From a checkpoint of a small transformer trained on Wikipedia: rotary positions, 4718 steps.
Each number is 500 + 50 x the weight over the matrix's rms, rounded and kept within 0 to 999. Layers, rows and columns count from 0. Numbers have three digits each.

# up: layer 3 MLP up, 1536x384, rms 0.0734, rows 1205-1273, columns 288-383
# down: layer 3 MLP down (transposed), 1536x384, rms 0.0593, rows 1205-1273, columns 288-383
up1205:535471430524545412539504489485544522552557521527576460481550381520491486488483509533515392493412429563464429487465582545563522455596452610428510467567543519569491527449561527562470537528568474451480532424452446524473441535380465500472510437548472441427490551488492477535523515450574477374
down1205:602570501490444576568420549453547495556563414477568409512444598569462578563442375420452537455488411569471520480536586504557423382614449525470522545521532601519529491456403476481503470505519555553342407505496571564555494388397541458476552474427462454489581452595511494501426518407520628508
up1206:497602538497466451473533501491481489480474542505536537428462455334525505493504469495545568537509439598501556522413453525497479554570514534531476503492501516447479499544498477513429513453498523515443531479414552521474576535566500532468515534525535397447543562418493527520483490409438586515
down1206:511563546516511525472556460491366470544524546537402389473505510555479554476466587513450427518433432505514415546546479453530486331497540442495584577452468518495494454559497554498579409441544432389470505482552443394528419484450547469445483453434491531476497506491523482588603424613535488620
up1207:495489421413446482534469503416621547538528392520594469492485478519461498479512413491451539502441453463503527540580459536497435479563576480635466478457508484512439426551532516528523533465474522422482499526493528552485445512436497535430463561477509443511485490481481492606516472570492520553
down1207:474568431569516510460519520483401524449431476549546378413452483540491516548481433366553526485595405519407492539468470461544496468577479466494518557439493556549459385509505555491673431527533464493535518505587499447557552619466562448458442550522584550519425455471571464483502460559492540515
up1208:632405395474543535401466531416425515482541468496564590484539595485518561495451411508491430518527489518535460559580489514493429492500497498433434490584398566418465527465565471547488448525554454493536394517511355491450547537435531454451513436530487460505505403520475611511605398441492483483
down1208:429517515530496511587489472632553406592573522484530482481437551463479565421501446551547506471402482502467530483573504515449463472529512481525472376457484491447596502583496431469439550417433563510556546502431524447591467549523532466490502338455470522534581508513522555494458499509527491435
up1209:521443516500477419514546450395512494466518455609503468462499541401542390490406464614525501572471411453484480427549507485553466495499493446494437432542470622399475504452541486469523490455533453449534510531510438405476514525582482551563376498578529489456556529432412497561483464534561530489
down1209:535467524454489387494554489417515495558437415493498552388469479487445515492533457485509522576514466497470447569493492535476448527513472510455492410505569441451528486472530472516508478465511582543534488550534568490519637474408473405503468492552558535499583539571585487517521488542523490462
up1210:491566411503526454505451562474407518435601531531520506458428510448486437544441410504503439600485546486481505514526520414479462491468476571561476560548459527492511478469479467513461461545543409532475551499551447547523524493460465486527551572424554440615426509436484402481556518519488550564
down1210:462468523518543582503423331535503521513544597484494516421533484460520424472543421547530541545511508436455536447443440498506479517531485524503545504481485544447434482452621480552508570581539441473506487545463418525539505535464440511578452500516385497454504573516402489469494422470552512453
up1211:527511505427447530571442540506509635544485479491488507464540517432525423519500426514464578427479439458412484449611519475495520458519629495492502509510509539531537443419547539495543478526438514494516453457494483505396524498535523426561522523511475501544479433366355471610537423522496501543
down1211:534612471596499484509497588543550510479342486531483450457511470482407415486382481490587494569595484472469500484493543562551495557497476615460599540616499415584514444511439550464496512573481503582425475495528542491450470528509506525501412536478442459570465517456439556496378507507564589458
up1212:550417478462445431491477595466431415468495559448564525421491461456492545504545419638575462485575413471423479533507457572511490430456537497571503480560518549446522519405599386460488441457534487555461572530450496447467477478604456476501609485512477527546520555409468517495530427589522545479
down1212:484493514464531495597460465528512420529597381469465551444435422436505483499625425476428499479473487498507438510449538479546460465443556467485495557478483417579476472545517560575590473492410459450467442465470401548479545621509458465430434500552493511401606476587547515453537524574416581521
up1213:515500500480472586462411493608503474563564494476400479465516446483514453502497469562418454545545548530433499507486537562541534454467511535519507448500615533465571564524472475642541547447608457493453563434479439538414491516545485447515469526498572465692391525514591487602517473479507430533
down1213:436602424488550503551457490379438514440506500475558491575531475466464477518474431480452612439467581587511558460499532469492515508517518520376515555532515519403487513452537443564617502536470505555462426497525443523352593453510527468452492418463498463541505511516530530444608503531546531524
up1214:404478521495498486553462503458524500527520465497450563490441558470475427539454562546474520516494568528410551497445451530509517592517528489588496569486497508455486468495491554500462458519485402457522499477532500556511502492510497526460530477451663461508487539496512382503515479560517417497
down1214:529528443453453509516482473409436475528465577451443597486437464517536494574432515553470483463548533466492489450509495466525448444545536526540385422539588561467453503491468520523476479590499490534471522486516513536477453457389486533543568535520568551490472453531451428450496488571512636534
up1215:424473520464530503542504364477461419531542507439560560480493483477550478507544539503475473539567473501425549424509471438499431507451497597526405511477507481495549550512498508585468452528451474553449528591457453497447569521577519539453563465522566509565462531491458453555466486469472461474
down1215:507404462519463559535481513448454532422523510492481414542570460505531542503463382545468564535480608570477499518469499559508530492521520470471568472500505585429503502520496492386531535423538470531519566457472505558547545515458436566479492564437500480534401534532561454478528554519521577506
up1216:522484471607525509503518497523670444478457531423476491488561437474622513512547544589564502538535458524548524519513539533562453540557547490529463420506410569444465532491520449444487520453518533494460513437470526485524393555603424585469411496513493555555523538469479464452509453471486514363
down1216:400521541551478480499434579354530512477480518550516474537468535481462481570518496558569441527442523538490523459508428457562539443516529489467480435501534506535482413543399469557419544554435497423438543539538633496450530434462467515494525441424452476427551465556472417482530448525518574623
up1217:413438522472503456509521451526467467481502524534479482463550462507496553629477454497641563411495516558498501532512421558437492522541581548487393495516477494522464500463491488480459408509438469485491591420416460514525533430506451502508469382515529504505462475472366455541566422484427531630
down1217:601454502506555547482515580483441475460499484530453497451488552430498466472607538438445522602474537387464516472514540490431551526456533421506447573548478519459487486480470545460498514404510564448433517489488444563507539423505586452538416514527480443436493519493454444479468604401463466560
up1218:622441560539491404526494467521631460531514544436493436455558469430543508484441490571422463512520610533524495450543541510528497439569533494506411500481438516528487468465575471536518489503522564534465472442446462516415494556458381480487372543584482400469394428454450510500522458571473439509
down1218:491431572465505445391537418612551629560499454476496356482570499482552508487442450553525478505488456473521516538492485544412504507525501554504545410522477476421498438457494464477495478365455452436515534506522583526480449516526515415376512574488540472575471429513490440516493579544487414580
up1219:475439535516530487535522492503450445484548461515586496504554535426534526605548481512469444473519411480582530512554434414460459485489564479538394520559394557425436427477540527484474459554503470540453467472490365518491413562421464532502482515540540435553511579482521537487502474518450429528
down1219:568499548484495477584443443640523440602572439610452475556523452406472579519598496535375559442456492543509537539524524526525460517422603404467417515556465632469431422486453503554413494461622479515513495484514400491469510494424499490544554507536436492514508532453549433470553463483503512534
up1220:516508516435430446516486493527565457512580513537458513500558445556538503495451441495436508500470541488534498490514494514511411525488519467554523488502451527480452567455434509480455457462468480500497493415527473489523444480553510545517538451598603472534501509517459488507464524532514545553
down1220:509495553550483496430441536461477494477357497478543469523430571510452522582503517483581545597491545568588495475431446494482578468561533609544517476465541431504514434489513470495590465563518487497487439506517427542506611541538586504491585494475493542464552473384542505468529458584454506528
up1221:465548408500477520413599429532542572517543622485522511516455536581429449542466462476415427513486511540477520449490522468451554391477523607594498470439527582504426413567507498569412535527497554557527499498525480468514462516446439572453500542448535592514484480445499490510524389486528534456
down1221:468448595461430490429512542349514494504428610484486563524421423428473427490540547553522505447489464445487531525517520470518492449506565477461501455539523448466419483461404502481487590494607498418480462524498530509512478527559532500440443533487482426470554539472423514403441569568509551515
up1222:514538464445503484446509465480519493549453595558539542465570574535533517491482513431394491428460443523479454447492520530404545573468592496490459433398430522451468495508512442443413463467448467460410480484531485508504461478495483524473500486481572563398388458547452525451515496516393497409
down1222:470481545490514535452478615467473415347492465472552417476493496516586496437517404533484480509509568565512408464572519522526459456519417504493503495557462471458484497478443451427524571496506491493549463530484468522547503541514480504458550548538546545446487455540544597527495476442552482419
up1223:423589473486408407481581434499583470576582557510420450509505455531422493477437481511492497491484487524398673459469491498579506471554490534414493509510549470509509476422428497420491620489425475474475548488532526604493584615527461568454476592505538484448522500519578489505554544481548526508
down1223:531417540593483448497462466448469484511545475490541395541579541506521562456417547511499580526462523377450537549484549503509503524464488554401503476516464482468524618425520517498439533480544500569531650529440484475635559454466519487447590438510528446471416539503461478615482527552517573469
up1224:494472498465463502568430455525489502550538497594438445494532383383541513506570454532436459428458446532453558515481477538518584498516498597483517514517463571532457541514525584475538511496496502499503503423400514387451538530447391504456559452454525461454564532481483552490529478591468595565
down1224:532540476483541514472551530640472655486555531446567428536459548579380521480359507432487517542504575447479413482486463477475559517565477438499544565543505448515529465440415419584496502463484500465481415571532492570531452467590513479532537553509578529504418452553538471489521493521615483387
up1225:453531528520442493440539562483592512609471476455405513471567486463481444447526423466398422536458498528423611459400494478509531539647519585514493504579504485472483475527478390531499589566508522441444539497537496500470442479521449501466497520399472456475451557434520512577563527566486475511
down1225:535496529527510514528498457614532479449582490485519516457527529492466564473534555507476501502545463441583423516485501464506443544446489519527404548512462467485514482477522542421557509525482475482426520496529457506555460453513517510566405448600516543474515510404427567470473521431470582464
up1226:584566485449408458485491500524472467470508530510505510486437494550536449412458521496452456516543462559519516447496531413543441507552489530457549468499611499451511453508590453516528582478518537500393557509541438529393486557505445544495457605476593481526390530477518469520580480603532462503
down1226:425509478598583479388580472458403521500441564509559493432508520481530485501482559558474506421442522505455549451499482447458556544585504523366511536520524549419427501469473589459462527554483580532449563553568503501468496435511578444522451506477428600537481512529556550523549447431489476504
up1227:514436493468459465602524550503577483554514483508483503503529372480512445467477452445433457472428524515519524487505510506518509497583530460550502405598504578489454420543551509554551532534541536461485422402571421505568436510417425419480421633479606492483449478441494438496465416546517528445
down1227:516462504507457504527492499623412510503466519470505447462441372522464510527611422445462534470458533497500521500462513401477640491470471502459473445527580523508494502601591525447498493461531496568544499554489415470456511484486505509420458500529398497479529393451445456445603542530535491517
up1228:554518494528456467499494538473602497500447496540432521524428388484515417552516398458530447458430469501494559510457497489549474486515526542497552533463437565372451513519543446537572553504571469533465509467538464557437488528521438502548530581384507484546521569410466417501459429498486455424
down1228:576500426533480570518483475331621478458506512404515557470543572469536463585407451435490528492531529483495491584633351458469500454523526491520418571509500449518529599424424507469568519495541509540469446525438454535480516585558521494511499606446413548441656537492478509506455493494577554462
up1229:527439552436518542492481444507493471509503572525522477446430391403504483521547464398519559560487617537429549431442505458557400545583451499453549500465508536511521464514517492469377574494486526431529574488534576502492386453555448495422462579457518531492478591416478455505480519530517576406
down1229:472576465491502521517549608479460533445495419548478474516479537463580509437467572526498375514587419456528409555479488531471493478441556485565511513504542523489431480558438459567559520433480531474499424495457440501518587532469447426481539528516564482529457457533556537552538491481498484523
up1230:500368533472507470439486475463487395525499561473491502483554530461507505530459522621483497527580483536458504495505505488448473548514472565472531496511537585506490461473530493497459448556585411510433545544442526409552503535396467557486549469479538516562458631474434596541635435508526533561
down1230:499517527420379531456521516530449501485461474398419484488426600532455484487530517524416492468386534460444547454494452493593560533499542494470502404493458453505474490578434473478531537531491568425487532469598556425549468489516553458486548547521447403496543454557496558551424485575443542344
up1231:516443465533399454461509565459427489514541461447491450502472538478584509558493494511574491567452494458497526531523458467520530600478529465532596424453406571547547471517553558536465457469488387469453531481519430569575487486416424485455490554606548495581376607512460433518502514520524560523
down1231:567607453458436460478460466505573444515541473545472388525517597509494474396481510491473406487501497631513467508463472513458620509505496484505446505497452525501595575511497495560512533582436452469471532485549463514432516479473512474543473448500594485480583511494448506485521484589510499467
up1232:403484553565476512545512517449483479508522465487478355394518427390476394505448514547478489560533514538424558492511466428560427460536541579514552560511563533525534467524481480555428478479443436517452541482418502513449554596542478522531424578577521506472504607476517431447511498522468490527
down1232:560508376468588486503514495409420488530536513598589547542532539580561484502450486525541511594500508546585484542499427487522527487534485594534430597471535508483401529568518424493406546584562558425498451487504546497404484340549517531426484448374478445514412431477547456457492482427431572584
up1233:559557439548496438500509536561464487461523513466543455460538495536504411543507485477464538562524495484439530498468549431504420466487552551600439534497547513560539507548450415498509528507492454522518419518458484509460504520560417513358539583523479470470370556462513478526458479459492565513
down1233:447471530519450559510528516461445524527470538518503475585447465471501611453482478489519445452537514544613477434469485523481520565507490510451506517491480536518578541540491526443524477551521585444506496431527536449502460431466477530472497501408490511507513502488493427471438515468566476430
up1234:569457475479481534560511561506448480559490514442512502455579553520505488554481465537522433541493445462506567444486562581490587383467477483621418500565483556515504438491477514538472501435506544456428449490481500472460447484472544534471487527476497511553430541479511509526517459518466465542
down1234:572584467453527534452469595444450496590503516454447474538481491451608518389466478544470587494515499507512516471575528543531536437504564393541562545534499491540467516495448420503440478575496434515547543434517500491500514542511532578441524467572483486525470442502472428474414477502406539539
up1235:538595470496474487489551578493390456581554499562388494344470466429444459548445589547600459529518509516520519390550459492506488479580501591539549540459359543526431459507504481604417450583532470464457637505523441509548549507511518540552427485483617544465421561445420496586556465484465441585
down1235:612530550472479564524506557429574554548515497556487515470541411482425452414400578510458536528485601464505477433584535486502496485449451545542497449549475514476612521445502463516379483586479498530583458436638514620423466344526507488488433433374469553515507469557492499586516476465464428471
up1236:440459476557554555531547529461463451457552508552544490468482443503484550387467517623482505460520542495478473360577524445401439488486557552496516515471568551453425441439519476538483554458485456494469542437509421505481522611470446495462483531529501466512541494454533473478495489527565413463
down1236:427557508425525591472509575490458473503531509526413543495471494534481497550454475496522519474478587493450462455567476490482452573489525445470497610442561478443544551512456408455536490495508522464453453450547510444547474480435586498482457482514533477493569551541518415483449513496507523469
up1237:432518471496442555482515535423482481525544568528447474488597591495444566497514519614550441585479405526490484484556373388456572382534501559521475407443550556530499535468556589489526493520511448608410461464577494511387452516500463448476424448512591624640493572450557519495567463440529512524
down1237:434435411500446514464428506515497511517604484519466488494597537460454501561437399521556540524537529563558496471549458442513517483613354470402614543501490522493510483478516559460500502536514569578436496570500568432516412437477577476419492481486493397550550563531455514521494378493537598410
up1238:486504491463511458463482430474478410482570508493430512516472470512476485532494528504473495475513507656472462416558497514550580458473485503554446482471627498583513497548589482584425446532531413404403524420548435464413445522468540454447486443404538460524350527525514532532519507515510489458
down1238:591472521526464532514427532449508491451501518558531460572503551507492506440460476462507528443469551487495509544477557483584529502542449430467424549583511523573424553555457578437546442454493576464430507481475483569560460543503513552564553524485442484573377537622470531488519453529472474562
up1239:493487485536487482489495595413503480512583423476471443446567529494549463514548480492534545474508446447375516419503463466577560382506510532555546547505438567449405520378520464539534525451486512557521494509468510532510530471434472440496498542572436497354473506405557529604532462498515446526
down1239:500468486470485493465564511552573492521504489503549564415535480446441447480501466504562487494484433528486567530451499508566571524476566565471526524477462507467483440476550502483508505476515541538548486469457574452540553495457547471549636490497473498469502575492597442553460464527519493457
up1240:556454556534480514505486410384531540530482523534519502447561483425521555498474530444557551509394591550529481517588513437563577418597521490489560438458416529422520552488568473490521522497570512487507448384553432460521438543442494467512453451508517466474488561470436394592487481489554550485
down1240:548517507516475568505495551492466373587586539531559455371476500521489555516483520534460476461535507546569522520455547499470535555473575481521401502428533621536494520513461468411407459554413498482496468508401516526470472418411613491522504490544508583539478418463518498460685433521403565406
up1241:508479474564528386560440495494530512526447513561542445476437478545557545446432482407546527491463555450438456488538442488448438430502495500465541477515473540538436505421531461446556509401524513494528526466451474415485502532420396508512459526544525481495455502465502533492485459518527565473
down1241:455570500464467426514406510576528563434540489502530476540472536514494567565471409472502474561491489480548543520461512497539465533546594450522438533514467570542552564507433474468513584542469479486483546485594501499479471467482506514449517503473478442496472434489460532558516488456507553516
up1242:500469557501554518442546574427565329565553460458534527485525490460393581523541492617561510490426523467508452371558480520481414509465526479598427546461419595503368512508484475499513520487468472537470556559570504513546440449566437577431489564544579484519429563507504461476460501546458472455
down1242:425408458462550502518559455477487492457460492571614522551506476488560620537553471533504579550466518460514516541532463480570512455535448471464613502566520548509454560502573583494467455517527558453528365503437515479422444515487469522490436499475517505557544517515578537476545434460413441536
up1243:519406527525432469529497433488475491410478544658517476435548468391544496569435530529587434645441506423508567395458513461571474448635543538554498504462564503463506554530578459510536466467540467601463423583397502524444499514487580547501513501585443499472552445426483584585540464484471585490
down1243:494438491508424481551401487564564408500486481481503517536580422457551496404519439594414558454457475509485487502552447459494531487584651416538480515540578455623459514427493496547591458534443651469434607435449488470558403451389506372461555519409552487493514517556484509523431480564405622480
up1244:455447450457547555551481545501479430464471519529592532464518574471571574537421401508503513475499487514416550518558437513605428491535445553541472473510440517404417528395503508476370499426568485456465373433505597482473483516509484540468460490474518489544521484419431457607628492471568476555
down1244:542565527542536519508522518419546490563519461527434489529476479399448491540480464543516404491491485481505439507523571524461400416474446506416485437438510541533471430550487558488420467519560501481501617469422491477526397538428506406496598505460474399442510559540579549425451506605457515578
up1245:479457469510496484485587497547531459501526651443482496472554592454595502556487573634448429500561348447485571471452363505427506542420503476536495468382455541533489548482450511548393553439449439406526401489564529501485497531517579445419523563488587606519488559419449448468524449545554493541
down1245:554549484499460430431556501586575535430545650401600545503536476500524534638466469597443453576568483572540512418429440492416528531567493545491446522494530485562530514524436457448453574589529539581478575382519616506496437482451566558531501562547421426443457486459513399468552462425544641476
up1246:504535448428438508493465449478584506499517530537477571485496526486472521493452481446374509490421397570484498445562552431508482442532553473522508420472451480449458472482487508537479592396536487488452493505496489522509532542547439538522469595568516576447402536493481550440515442470453452396
down1246:502455480544538473554565480510410548500496477489483514530565469530560417495387467461471565475505567522455464542475529508516423519443590482513508503530547567544499466451491479514567525544503477558531491558506467502486579491483520534490389497504528484514445424525523511456564408447570475506
up1247:533474483478447527506427499495547489526550521537509505547514522519500523611484499418509455552564528516449478472504503534475480488496526501479446430544496517468492538507553525555450495496438526458504501401495495566442524627472535619486563487450495429517480513503497419599549538419458499536
down1247:491502492540558433420600438524524548518512499431446463427477567538417487501565459501587556503468496523420442454516448514606469456572519463475550519552473429527535429508509481436577492538468488547442521433475462502543496525484560461545430615511503490491463496508498513455488427646457593527
up1248:500507464488409482472461542451512458538603509576506530465465581474442479501482511486504552446458467492444589443495416443422443501416502494523430469564486505544508462404507566426517497500580508412547492526572503566583468479614472491473519487451531480561374500426569472508469460486421499430
down1248:511400459429462482546484539414556462460513494529528555521483495460534458472576451433445513496463559568532495479506505547480514455514570515495514535481401500474552571545475553430549587449557469435565453502477511517578608468520469502479458486490465493470425425450530540553613551458488448490
up1249:437404489453475423534394494520498438598572578501402523452562428466510507438562521522545418560381507417455453446561584462470571514532513487502491401488483527490526564536520529493570578488567471466443491421495441474451534521429346542463460586567541464482510565501531505465451495431570554498
down1249:480644457541472447441439633493435457531496459472574471478488504517455534490556530471458431556542497487453545606445519527471485514489444496506520542546487444497496441493386464431510522562537499576521502449492464530484462470487531515490494543434520526392428436524465534563490442466453505482
up1250:504477494481440508570577501399498492544633426607460500509439399501536439550461423485534472473504433603436573400508550561506588525524568605520492491524506540396444593608518480500439558502488517479397398450530517567478503444600494489472480579572432394460487507446485486579491505552510517516
down1250:488427502573449534452510426464530447522490445420518527585498494551504473573423528483542503507570461433517534549475438505470478565589490484443366496571447474549453495473505462479502479580493510607540546529380554508540428490476462481412374497442529562470530564472465522380490508430572544387
up1251:406434467439533494391483541441460488445542468474450516450502496487444435356537489429446441553441514497491536477484543486563512446610476616559441460525513663505472404547499563527579463528488527477485493433524555461468540492417361408499478503492527524491472497473574546467513363468463458515
down1251:511468555537540401533527531413530455559414486419539512437549484616530501545506495419495463605423496504514532462520400456436525476481429514414359537555465431563574473481511458436441497517543481576563488533483418522449503449505564454499506517384529539467526474459511488538558436528458589448
up1252:433468446503361550471453469455447540469603479391509632502520517476544489374441515441508428473453501549510556427506495450457549521541545524599494489495502477543443515531541488436529567521566516407562502462495413519432431543532467502447437564459580497481446588417490585476468514553515494478
down1252:578495506474536431519528582641503478458486465461550479503487436528488445507517452481522491399513417553496530486487506493453610522516459471485472455436477508507416525519486499526437545522546547620461470565499534448485500493474498492595565479461475420414516530517518414469481457503462532448
up1253:414395426564616414450556385472524437570515508491459548488443533560551437520377452493449573498577532557534566569485573529483553511564469563481446484562485421497461478524492540484498537506435562428505472455489512515481504485391430507500443473455561528572473382455506454516488500549488429443
down1253:482555515474396500591440606460577516487558500494520483545509464504536484511469519533489436417503415401526453509453446505511406470477557495496535465456506570456487442419501458429485528520562433583506504497477542441653457527468547489510539496481529518446495550616549483495559488463525586492
up1254:518454519407461410469464563382399482564506524507517493410468561484463487472521489471505447497429545539509519380570501498558467444580534498580431510497517540454437502482533499491488438515644484377491490573490557452554578448380525584444439471549579470438417568470497467561546484448450412526
down1254:456439552461562555451511407541493518484433497597489540499643479473563463537506554461487378511471600440499526506562592417490486486523501445520391468491503355498502534554504553510503478512476430470478473537518503527518497516484513542533404588412478469405587401462448410533441549529452462512
up1255:511456445467463441473440500529538482549558511519444507455545384565598558573456475539546450496503498576541472453462477505484572517500499545382501451531626582435459468462520466460477554557549513522496518422510445388451428455425499591454543517491463547505461472504475514459494487481540618476
down1255:475595491507449536546576451481491516440442514476521572546468597429437461384554578478517604535527560421470543531490556543427447473438490562544464559447412367528469509548497492497499458381457502497518558569505477564529546559564452362531384543460487482534527555486485492499452547490487292513
up1256:528590473465518376530482434481507495441512541472541570507466572507476456540435497528488497556524597465579464473558435486550428449500444449466469509578533516526408550516534479591468437506530448461471472534538467582459503625523458518535505504592644498370554535443358501472464507485520565584
down1256:527450483451404498451444491549515472446538421418541508485437575537563451452478530534506473521618470464540548562504423520538485570545509498496409513574541523459496484570472520480529453521601499517476456448551533542573476498438585489540434552490409563515511518473488515523498480598526508504
up1257:547522445547422426528501495410412518433516570583600510508470499503517530585485499547572486598464491540589538445582564494528444443548557536551554376493491469529508532384592493485421403460445521515463453461443419562450498585501509556451398535592491474380461547425485549544538454489482472498
down1257:501434501520464475428480442427511539411532517563487479494472518483474458455528553494462528541436491632449560572521594429415462574477514517523426528474536498525523570563488506403554507491532475495452510477462446497505420526576397501551473509448452577399474489589536455465556486475428500512
up1258:503455478523477369483450435499530492465435478484478478444544496472477491528570508510471488506474467501513530459555429486578446471588483480521493414565570589426504478554481528490500510513546538453430417566457490477510580524441507508478552500541466563519536631447490489471495423476485515440
down1258:476493450480465446384427390503571555525506571498517590439516467473528465497491468576444529560475509527566554446484425419500513527578507569569459454545585536548425516487462523445425550592444468542404465437475457531548501529491492491472545518578511549456481493490464486517587424498507495493
up1259:539526497484511424471445543417506431566534475416534496440486458481472509405510416511545440501566410463585501512544532513624526387548534508499468464423642564493492459592514428580576495456521424527413377504520510426553486506430481506501382511470554523439431600482576383511505371543536523470
down1259:516414489512555509586509630446463517473486569479464458540549540434425538462621505521488460543449509639524542478504506513495499540525527525544551456563490611433508438487426476515457483606530524535497482473433562493437470475430472611526604467528560506479494415451568519497530535517560531480
up1260:593546420556447485615498443448479498538513467506501562481535514551443529478514474607551469493482462528495594451515405441485556482502520567618493415501430523483446449581473497498475458493580532486554518536473429424466506437566455551356502442530499517507524572529411514421478428460514570499
down1260:498454485538456453554399477397579492472480471415495498433491463502542459511513522495445532479517488488480465452494558461566538501571492435527554550565550409553457522497531566524527572538497519505468558427438456439524490489494480430538433463403502539520427493531410415544471528521502684469
up1261:524388537528533477501489566436519438514475441499446461488536482377515538550444470508476330467485470526490431514568431457532526541561647472489514558454466584453541421520549481447428553548461640514461526441361476597470456478492418454538446527613529487507409565488456527531490468559340469439
down1261:449556482546457481617584533522485542401509449551393488492393494556557513552520462558423494493526477575579481530538500549514557496460640436481558513550584499632471508539558517463494451482488368513453458501570496458352606432537500376559435443509559557606579480468401404562507476470460564511
up1262:504480405443470407613568364467561479555519538658499526435449504453490475479398554555499503538515477521466507424539532551593521489491516560489505432537527468493514539474438532517387515488517521473518498448517461528418482502555475579514548535540492465472509441497516529533527539480568521528
down1262:533427477562520496400486521428470482527513481508441356551541453446603409514554456427459476459553488467518470535545499413437498499492482519530512505430501521501510463494449475480535558587484542515525534487507479472608518510556537483524497538545528537416523466547374428532466498473460590459
up1263:598580502438375479499517525437483493530419588506479500441457477467505441491496494533589511500541459406568548494557497482538524454438447553544492533603467451414503469490470522520521451495462545450508497435480451486556414448548454481463494502525503479502462593496489483582446461473529473546
down1263:504580392604499526393505524482579414537502533434530381442473409458528590453493534529522488417549483527547547462535545516483587509555490509516491475560531474547514503522499482490489488518437500394503565414515526494625505515533467558485501526483554549470453456435452496578481486542479343523
up1264:533508493558487577401467465392429504542556470440455508516596455486542519527537453504528443429488512561446476404499498475448405472525582517524572420554395544467396458512608441491544495543568503529579472504482508567480453454448575486484557500535503563512414531480522520466605543534527465406
down1264:603482474547492541521499446420469400526496464536514559502474505586462460467544515519409490536510505467504404449517539436486401550450468514508469423548608461493393486398468488515528549459582413530498551519427434408476461541571465526516467528489505583453494488595510566575498440548523400498
up1265:515429453529495459465479327483517479476550537544442487495448482402526522571437530627437512550430454514514469481566465493408518492514591527487474475507504454430429496455487481480432450504513456486511566428358469509527440466570468526494502502508496610548444540442351487488551492504539476459
down1265:647422457496431548563536553537403426393461464646438479489476538528458479471614509563503658524478548507516476496494452505494481476421493431481483536478491485532545519432460551538569463468467595512465448493448415535441557573600458482449485581528511460521578420521490450508489412481409427462
up1266:541405483561483463453486425451511467443534579515489509477463489453478559609484522488525510451482469515515570483544420459510600545399509561554519406448468509465483479537473459481458474551468508429452433476450473608365573449557589527455404423589399615504410457419494502514550480564511506509
down1266:524529511399409466605449552461434545512557473481557550455545584471657470459475500595394557545464432583494489456506474453434449509535620483511478497359437535525416523501462465504458420530462478485492536551506456515485414471620476545535512458500458642527465489528459562686490528431513527530
up1267:397487485502422508445558379476533569546450489514513499410484464555467543447493438489495469432489470472451510504485465505549584476487488446512384453501522429392360451571517550619533556493419512489431533497471457569491534449516478512439461473530521468449511536547544469490476535487470493496
down1267:492504430490485580434625560517410478514504506566535427466500441483545508469505418490578556560450376574557521551509460550485565613439450555516519411497498546459462512500540544454516539529543504541485442520570551404524439435433538467464496416485451478560526516554542463462551509495583460516
up1268:566481490457504565478440547431577531534493460426606478496418410471458486521457465479483491593437516547471460515502479549431483410488559566521438464513449514509529463492592406445457489513495482478430453507544454475423574501444556521439499455503529471401445565403496406580530463537424527523
down1268:415570523459469472492563464450457582534490507513524505448529358542544576498475513484446482505479492443414482377535567552448516439528441433450496476475554436435485505529520434515451483552531436470471440520493514473437551511457525515566565474486556461481566555524562606466498592481473475399
up1269:449554476485550495446508427374411574491511545586558465422511512514492474579471512403440415461582513474431563494513514550444518432604482469454462421587449584486452517471492523608549587438533472508534493504570456466394468593511455425477548523481563481456516485391441442419529442523518504480
down1269:558479523508534433483448413490584515507514537569575599489416555490490494426532624480588558477465480464475451526527520478477488472439472533490523637512490471546496515509542514588491477565499491435544486498538470580546523508521407471436395561459560500416486544462467516488461566548485512419
up1270:518489452477471486441403496419477478524533568445444514507452499539464397621489488500472486473455487452492583522436521508491605449646511509589429463527521537548486502591540458542430562557465460516523462458550544450580506568390519660501480513473523525482488545418541512535565519501576454435
down1270:478511492555551534503399538475533450520554507568431505519552496365580560545508511505490510493400504564605508468505492520565464507463514505494494521429422485462543471491495397494582470560398465483544491534519487505515487456518497531499489508471581515486523460409581534571522464592464536492
up1271:535469562480485374438585460400480501460574455418520447475558492444440535568479463551496433436366560468582489529521365511428500433491507510546586540530540644506390468552443476523424443473547476414434609517561531522446543499557498503509531484545616439544447515482462498456538327525440536484
down1271:500465461496537480396378454571568586517629604493454507570428402505513579442517473427418420512496500599552411461411552381523473476445539442427579556479618645504452474557447507462505413513553441546519530456405422469578518524524509465458516477523530447480516528488448604403487422550467524453
up1272:436452515634518510510521380473467565498490464572513437456528462538516567528349437486481411444490476519438599529451512383476521491474499555580459377508489562375419498481450404468477497459503516445469460437480528476474577538447453526442397504607487485458531469450410497532543396500568481486
down1272:605512555510513480504554506395503470420573552566528522462487495528474520442487541435471530481517493596475471574544505597551483482526548443487528406576415511478540413495463596521524530533556423591560450499441539490533498418456543480511470481609485580484444552475476516469410544544446500455
up1273:464423536543431501551459492463548523580490494452464541462489395440519430536549534554488454596538563468519529514473530450470510400456548536551518498477479585483473544468590451449571602516573463466463491568458428407485500497468473527510393569463547501461492532505541436466560488570453474592
down1273:506588553488447558468463465513428507476418496490481456573461492477486575496424646455535515525567459527548513516490530451511511452571586516547469486545573475499464456524457653512490562470598501483406382461465532505466451487456503478486529476538408568506528379458462527556527442478518459577